From a checkpoint of a small transformer trained on Wikipedia.
Size: 14 layers, width 128, 4 heads of 32, MLP 320 SwiGLU, vocabulary 3140, 3.46M parameters.
Architecture: RMSNorm after each block, rotary positions, normalized queries and keys.
Training: a variant of Muon for these matrices, 192M tokens, 6135 steps.
Each number is 500 + 50 x the weight over its row's rms, rounded and kept within 0 to 999. Layers, rows and columns count from 0. Numbers have three digits each. The size before them is the row's rms in percent of the matrix's.

# q: layer 5 attention query, 128x128, rms 0.166, rows 0-31, columns 64-127
# k: layer 5 attention key, 128x128, rms 0.167, rows 0-31, columns 64-127
# v: layer 5 attention value, 128x128, rms 0.188, rows 0-14, columns 64-127
# o: layer 5 attention output (transposed), 128x128, rms 0.323, rows 0-13, columns 64-127
q0 095:511465522613471491599550471457586536546512579559444460478511599492447484484525519480453468548641488495496539547414500488504486530682623451474400590405501489458528462441481473510502522551510491
k0 090:563527514517518489496568578563448557441472514548470494509573609480494486531467494449522446553487522506544482443555506529509596622576434466474518474505513519458594562455562444712456492530506521
q1 099:435540601498517598537489499490627468562562576566578486563494546436493553460478551457448495517496511450578473501463471501470437562576474524504449575553496490440464426500549451507561457455493530
k1 097:476512549509440389444401341513439517500477494459518509477509427492452512549487505577469478524459407406478429538501446544488500506566547528473606501565450474493551463532478515554446519456488534
q2 093:541531458423551493633485484407558499553585535460536517537435482494542505481416592460464489572462512499545475466559406477478520396535557458529472509404561506491436517575401477598483579477521527
k2 088:570486528536484543574481582420582500554476521447533476484564452506505442475575461431516459597531517494570539440535520516541506481533602539517455478543556549439528451478517437576424529534579558
q3 091:436463534568432419507446481547503471457470543483497438493580527569522501668485488479445478430527398483528383618512363476484511526420526484492472479579549519543517497573515536513552414467529517
k3 096:482505454413520453440542515507478507441518499526465539548461409482491571481476427510508508395503484495474523566534520513466507496406532415622484406507445477529399496529420547394565458404457564
q4 093:472468568473464504501480528489502488491458426357450525547517463447487451511504583497469516565446489482511556433511504459557410453573472518490534486437548531584519487542605537461401541550565395
k4 099:596510452509477517509502543495562516547547528510574449556437494432469531401508485394500534593559450527544565449570537486510502563506477443495463609471539486444469496463548511511467517561607530
q5 107:501561537501506507470550510477520490517491529592457376573565506503501442501465537453432509574499549518477553487562575532527515425471413403574448483490482536470421462465572515453480560508533429
k5 096:560512458470558467518583551501538544565488503462600462469493463457447525503510545407590487540604447526421483455472485530477468541407444494426559528446512446551465495526342509508466461594532599
q6 104:534388587609500531514469448511599402514519497481486399486608507523497528495472558493520609588492584525484422508554531484530452509599452455465438511520543372513535482447417447484432573473502503
k6 093:467477441450407436522459479450520546539552450540543465467482545491369499487533459482517487517527490521438538461496450388448508478495395389443505391515594409516433498502471566662467428527498517
q7 116:470493460508520492594468429486578479486492501539455511473490520518559528488601575540441528511515422455593617534440513465549515506439511528521434453573498499525478414469428476504463513526535474
k7 117:473563493515461480432501458480529493516438542553484514534506457481480550466433554548491454432543565530404527468490498562565469518429511555524544530580453496602499430561511561428502534399530444
q8 107:464530513477505441470426541539493441535454574498583524513472425439495471509506481519545574458552454434452520661442471539457351468434443456461473488555548527569506513534464492449496523488453518
k8 092:446429458489424502409488418457441517494505509479429437425545513511456481507431532481537526347486478527413485510463521486510430552501406430560440516449453471484431486511563493538572505502428622
q9 109:509535608512470517627483582465560490501466562554451438490530521554527522470569535477467493543490491452487472449443558520426547494466480521572438491527543514442495442552485553533549536463472504
k9 118:509532515437561402442413467510517499473535535450497548455420567505541519540538521527550515499522590556456540442539573534549523550442471523432558485524487494423430491514569563557448416497562517
q10 109:503593502458572429426523592454552573520487568530507510504495401436491530433512512508506588561512504536535488427503554406557545468543520487533485602423523475500481513462468446440443564497526391
k10 111:569459571453441519509527535506511604457403451473422522501514498489530544480528544533486588582483399408508399522504419472560446397507478505498473471518498466487583416604507509485534472524505558
q11 111:427571519480474559448460539491495458489535477510470505516502486517459583446506493435493459460512577523482486508443476414486548535464492451408432460545468486583511635397488479451526425526464470
k11 109:514493444498537472557483432478459484521552487428530410512582557544514549462556444463610446473571544571501515403547418461519342581566477561551545550558575454525526518580623522497460544467497522
q12 117:592520520505649500515549424568490568499469491439548431550547396503514499503498592487509523537402420526488522520529569550531530621560539517575380487535520493596451380579535475524554509525473428
k12 115:355568440475451520501459580473480389531470526634463544453453588468489535451503432512537537457568540534496549472487484510539563527541487508504531466564492490493428456555429541409468474429571507
q13 116:530423519509555601507535573482549534449488519474461452383567378559563451420476569521436481385498485510547482468478508482529573449533494487476456521501543447567453549531507511497489418545507503
k13 111:552534490462502526517540477476483522400365503459418507522545554539457438619402468538530447448475572578553537557501451536477478462521507458542439551469508467576470485534590484535596463431594510
q14 113:479560475580454487472493555493452424427511544456504490574520561479461514423482523523566462545513607461615494441496489439495536463557528496549513565541464527496434522471505541437386573563510517
k14 110:565458619497494524451420505487588563503449513511507459515580489505514509492489474403504521514445550488427521485377520513464521557480479459509454496511602484523499630515540471548474417490446482
q15 119:523540491569378523486502547473436430551547513518574482495497512408624472440555526429518436566480459402536498418556462493467596555449453491451381501534534488476445595484513513419434446483507481
k15 104:515497633408535577366526437493519493397475549531533441536465430423503450580550525551462481507496504500546564509466474417547422560492496499504519549475456532434523477532446478436526513532465526
q16 107:518592422410553465504503511356469459499547406490543555502439426550552421557398533478485500459453481443481476468557493561495459441485493549516469417496464478506513493459421546453535466450538506
k16 091:500481449585470551520470602519535496495511596476428468444561486554536513464547449441508457474487560467541502509481542537517458492549521456497415523385603522477506464500473517490497530503448495
q17 104:496548487467566501542567538359482487503500511506454583540407447492591466418481423478576501557594555521463609460418457530436475428498522491499525541498549516545543509499460491492428553571565470
k17 092:584493502608541534548475503467446539565528473508560476452514540414579543569537524486582487623487515460529492413453493523539425516625494557474446626453444579438478438528514426576443600468557502
q18 100:522459471634505437605452543529506405486620366535561518500516445505528447448531521438482536533558474509544526445443530556493601521522508471383569451500424506438547499454409453448485428466489443
k18 080:399580478428487537637470411478529554536475513495613491537404543452533531485442419533593427587502541467547563472465519471447460514532542500489533593475478472424466391534435506535425506447506468
q19 093:499551478425495552511524466462504520500520507455529495483340538531639614491501558548467474601431439463477519548393460397530516391440469511507493560483501497481487532522485529519418566502440569
k19 098:500513553491561475507528589433516518496564479498520575477548421575507387504582509439496437473503488485524552481524469598554509569415483535488518639530488517519520513507567556560494493615425495
q20 103:524558473526518502552450500506451439503511514479467517527608520518436524545557458567395425455555471547590557522524458474513586550439480511390554549522513541425487506470515441446468508486512472
k20 098:355450470524472559536459477468464459576509459547548417549431438541513429450484601543521499562473500498477480497545495438465448577510508551616559475655504599547494537427598507535529483572443450
q21 101:490492470481541418431509603524421445444434486555382445515489511567516532551530419428537374621534456637538514481471485516471454515513549515530480411461544539586548471498400493557478422528486503
k21 091:465648550450437575369534566507557425465484537461490515493500479514490506495546512376553661418485521477467519550496541499545461532528474537509409511505479500470465664556460512426473481458486488
q22 085:495502495493389528467475380544515421482535536540568497478560508498572603524591495442479462489501525473436484503454505496565509510443441454523525511561468521540560557469489426501577500529381565
k22 095:433589407567528515457512508556462458569506421421495503460452499554538431405483529550553551502478430501502564545553395511519468447509414567487492462515543482514463503480490563526563424480429498
q23 099:486482557467437502434387452470460565544522499521585557501555637449549419504472486430455476426516512499476474502517442605469571480577476540527521471498418529470535565452378532481530437493575474
k23 091:499541461464437451435480482433407428417578547434630445494398450558491467397517460480491551433420501435466377438544537448499523506499550471402479398480465448509548535509503532420527445496482499
q24 102:506475482478583547465478545484456468487479460532421434550531480550517400439639505522494436458559601537456417538417507464436576493488507559555445498584522544562521464531479489462533465484501435
k24 105:390490507477474477514480598529522654475440573491478523423577569580504484526426431477439463462484491398429545343623553473578440468446518488470491460467464478503446494551457540518486520515518474
q25 106:462488485475514445477595502587558564460515506495534531503577462536503470540535437451454480407570567530584419546499577518496521654427553540567499571483478599462461538456514527503540488516380463
k25 089:492511455522406496454433491489450452543489524550536579470492537524421477528419607504560514398563501497462600554485458506406523512572515555552459395552461494520427540452487536599472423463461497
q26 108:528510413392502549459452538448515437380500518447467458520505458538483426398487552587531485483518445501491496527571422509527464558512507447427440535473502482516501461557523497393501442427615562
k26 106:398509448538490528440375342491500547493512570517378454459569517505436474577502432480426513455539487545478559480490461505521478558534473524501498424582507441547436575477475476509538472494466458
q27 103:481433480397484407648504448497507544450444558417523437432506448573594466537564506413562470506558527452561515601537552517501521565516490495462555451602409493441503519495518524443505570410520508
k27 103:496483501445541463569462553416518516423568601398502548546526545437499520452409501485464443524491529511513573475481524544467488504553571474539445629452463521423482518454536470568461610531523458
q28 108:550426491480510480422502414507478448519534620469474514461367516617515567546540535505527499506587465624563535486546477490511572494434427540495467441522504528500495495535592525457470500496508482
k28 100:481499542454593616446478612442472505463480510509482500443518506493562379501466495486536502491528506539430497468491474436523436374473422465454442473465545586457483548533438399625486515508562488
q29 116:469462575489527559440448452519488539385501451508508480489532491492567556521395523418581507491379426438491451466556459422416525474484515548525513529511431494539505463520459511528499478443517511
k29 097:496504526445569469538476501595485477547476428532535586552537391515526373476515479584516462456568478497474505496480427567442461473566485457539483500501442478514497477592486565461454384515546471
q30 114:435466497500475513547472452508600467493408503525596511524456471546499515483505386447494505481463486548590443468530462560472495467560590440512452476456483460477594381520483581459436548475495476
k30 108:461485560494487440419573478485523439489472410424509530483501540496498516394531544498457519473420523544464498479631486547582558516529416452601438500447532505540524479460555522463535489481531598
q31 113:544587474516549462432530523477496482445517465492529499519521462516401491529527526547545471551507554518569501473510493459443503517421464502523487510604513445446555463442409504552570539591497646
k31 109:479428533603478499505535496502574503485476558432434455502480475442548475456529579451591466522553615511511523483472411470409541461564495483482443411555566547415412438454440510583486525505476451
v0 101:356514460519551547528529560484541539408549476556534567525428558513464458432541463607433407517531554586515461630455552500528455552474532498472603422459508553519550584527426466548451515575525538
o0 103:419607450540510585472516548493530523444469562506494538565511463521535479468492445474567562505494520516509500472556446542506474542514521493502517516455523553393469453568495509476561596555544442
v1 105:485482460530543478507414502484542594429471513471505509438449510498472476468544467510464449514500534490540524575509399505500535474630521576472479491631515556548503365548543463570541403515566483
o1 105:392498447482464476552462418541429423547557454533558532518550467502490535500466504544441484586515542453501580578492466559548451454524507395431584536588571564528488572446499537492529471536508507
v2 098:489544472435514475495530532511435519511573553530514471490538471439486535503507530569425421507482589568458408524594501438515611451504451514494521542533461461528542593511491466457479589460499530
o2 102:457498510485516443480560501549538537433495573453483563457525537410457469454512483542523482447458502527497539507581488478576468486465499475609582469418407465473449527508538514513551498479439428
v3 098:564546419498548553517611595522498576586487537486505483448538482488525525484479356489479499368547492432472535514534522510505467498551501449575438453499635455488498440469528544468429494514453434
o3 099:424587485574440445499515584408471535501484543574532523510499590509638462492544399470513418493544489517587470524526517423525472504462474384481544570523568614453443515492504450486555477573491435
v4 100:516579436616463557518453452430568534477490444505498507569550412549533508484454410576562531423533479487512622512505441474516472469441532505494480541530444484462459558495437493488521543478479584
o4 103:472477451549420498509366557566453570516538520544459502543452498483447511519533349553439513567545558509466472423507556467492519524599489524428533555506591573461533508408430545399465570507399500
v5 104:567458412567582507531438595513523556557531455497544500444469506465499411510579553492503528481526529589440428538496517489462504518418480515536449528452540512533511504540457492426566393471524502
o5 110:383440487431437554490519436559553453461493420592510492480544450496503401527506640564473602504469458442464496463510503486557469489521447525487464488508498428470479444522471565511473601548404448
v6 101:489472536436509508414441533505531523503517553431442575529556485448464440438604436534466565495503567471440537519527481512488518476432469535521573541498550484556404549520428546533445506498455436
o6 103:530505408414492499579567538567416591466507538529543606553420481454513519545519460512422526448626528474496509602525532502581435548512528515446507525506479514560519466531587477457510457420519445
v7 099:498495549393564546474481470548457465507583417564511543465489449481534549486512415558533480483502563467530442607596545470558467490557478463437541603435458511489477504517540473443490533463438567
o7 105:477460466452474559528652652555507527491489445451523545437473526537445435532522456532473519464563587468440551523553520463463515387502557482532465518493565575476472475418452487515462541490569527
v8 091:508423409436481442427480496437568519613496581583582510588499474521529476562474453427421529535521457515552502492560549348548459589524493527444493545553488416401574526477444581563466541530421499
o8 098:437481517454467461456450473391482544545430424450498459528475509476495461509464548419548580521598528499500534443461499449525479466455564463611518435509523482467470458597503446507570525444437534
v9 103:544504412557516551494410521535428598510453449584490484494516554466427516513436496501532511638526567425465506501586498491487531493542544485502553490552429415532427431528503529511495569569421520
o9 107:416539439519432501577518555486536545436553541499414504571592533465470440479506485504454509507529470466474483477439537600540571400550531486460532464496589490568486544487397482575409474503490425
v10 104:503514489499469513582496545528508511451472484452510485582487514646401522560452533579387477512433480525433503446488496518528481523482485497421439562540563515526530526368596488542521448532564487
o10 098:500538425481448415487429431528475439414517515485573424553427565592545554463533555421561466596526530562542473545536530501449386546534426522578566597598505476457462497525442459522481461500496519
v11 106:440405487485513484453568559367455442460534452469511447536505433545535493468534504460516546401435546540477518560507436582441502553527450433505450592490621497487479525468499525613581484492461468
o11 104:399517462513468469504493388529475438491428427458506555566527532522530519550521517423499497474474442479544528423438500474568384586492554504527522474502486541515483481480475527525601581593422505
v12 096:531430440571504456482454489640476375510589428514436564439496474489520480554488519507511536519530434511509471509388520398502498468451459458490452445551554492497525520503533400488500496571508458
o12 101:509412448431522511533459494491559476515465480578499493486449536485457447472460483449546522484377478521533576606470491455442513441494463530452516486555589511486526424500480529341449456463458435
v13 096:475457397481585566557471454435475516471529471523551454348414493520514445531471453471492586558471508444453485505475466387431474405522471486522522473439523537511551478407511508548556464397452432
o13 101:474518531522514520529532457594522522553452502493506483534451473442338488587573524565478514480523416389510548545487485506524478407432413488519583537534506492514504496437509448513459528566524542
v14 101:493510529531490441490636534568460482550511527521510563456506580453545478503480477453566570462425480545605450548491499518488482464486532519511566522420464533466462497456549570594513453450540468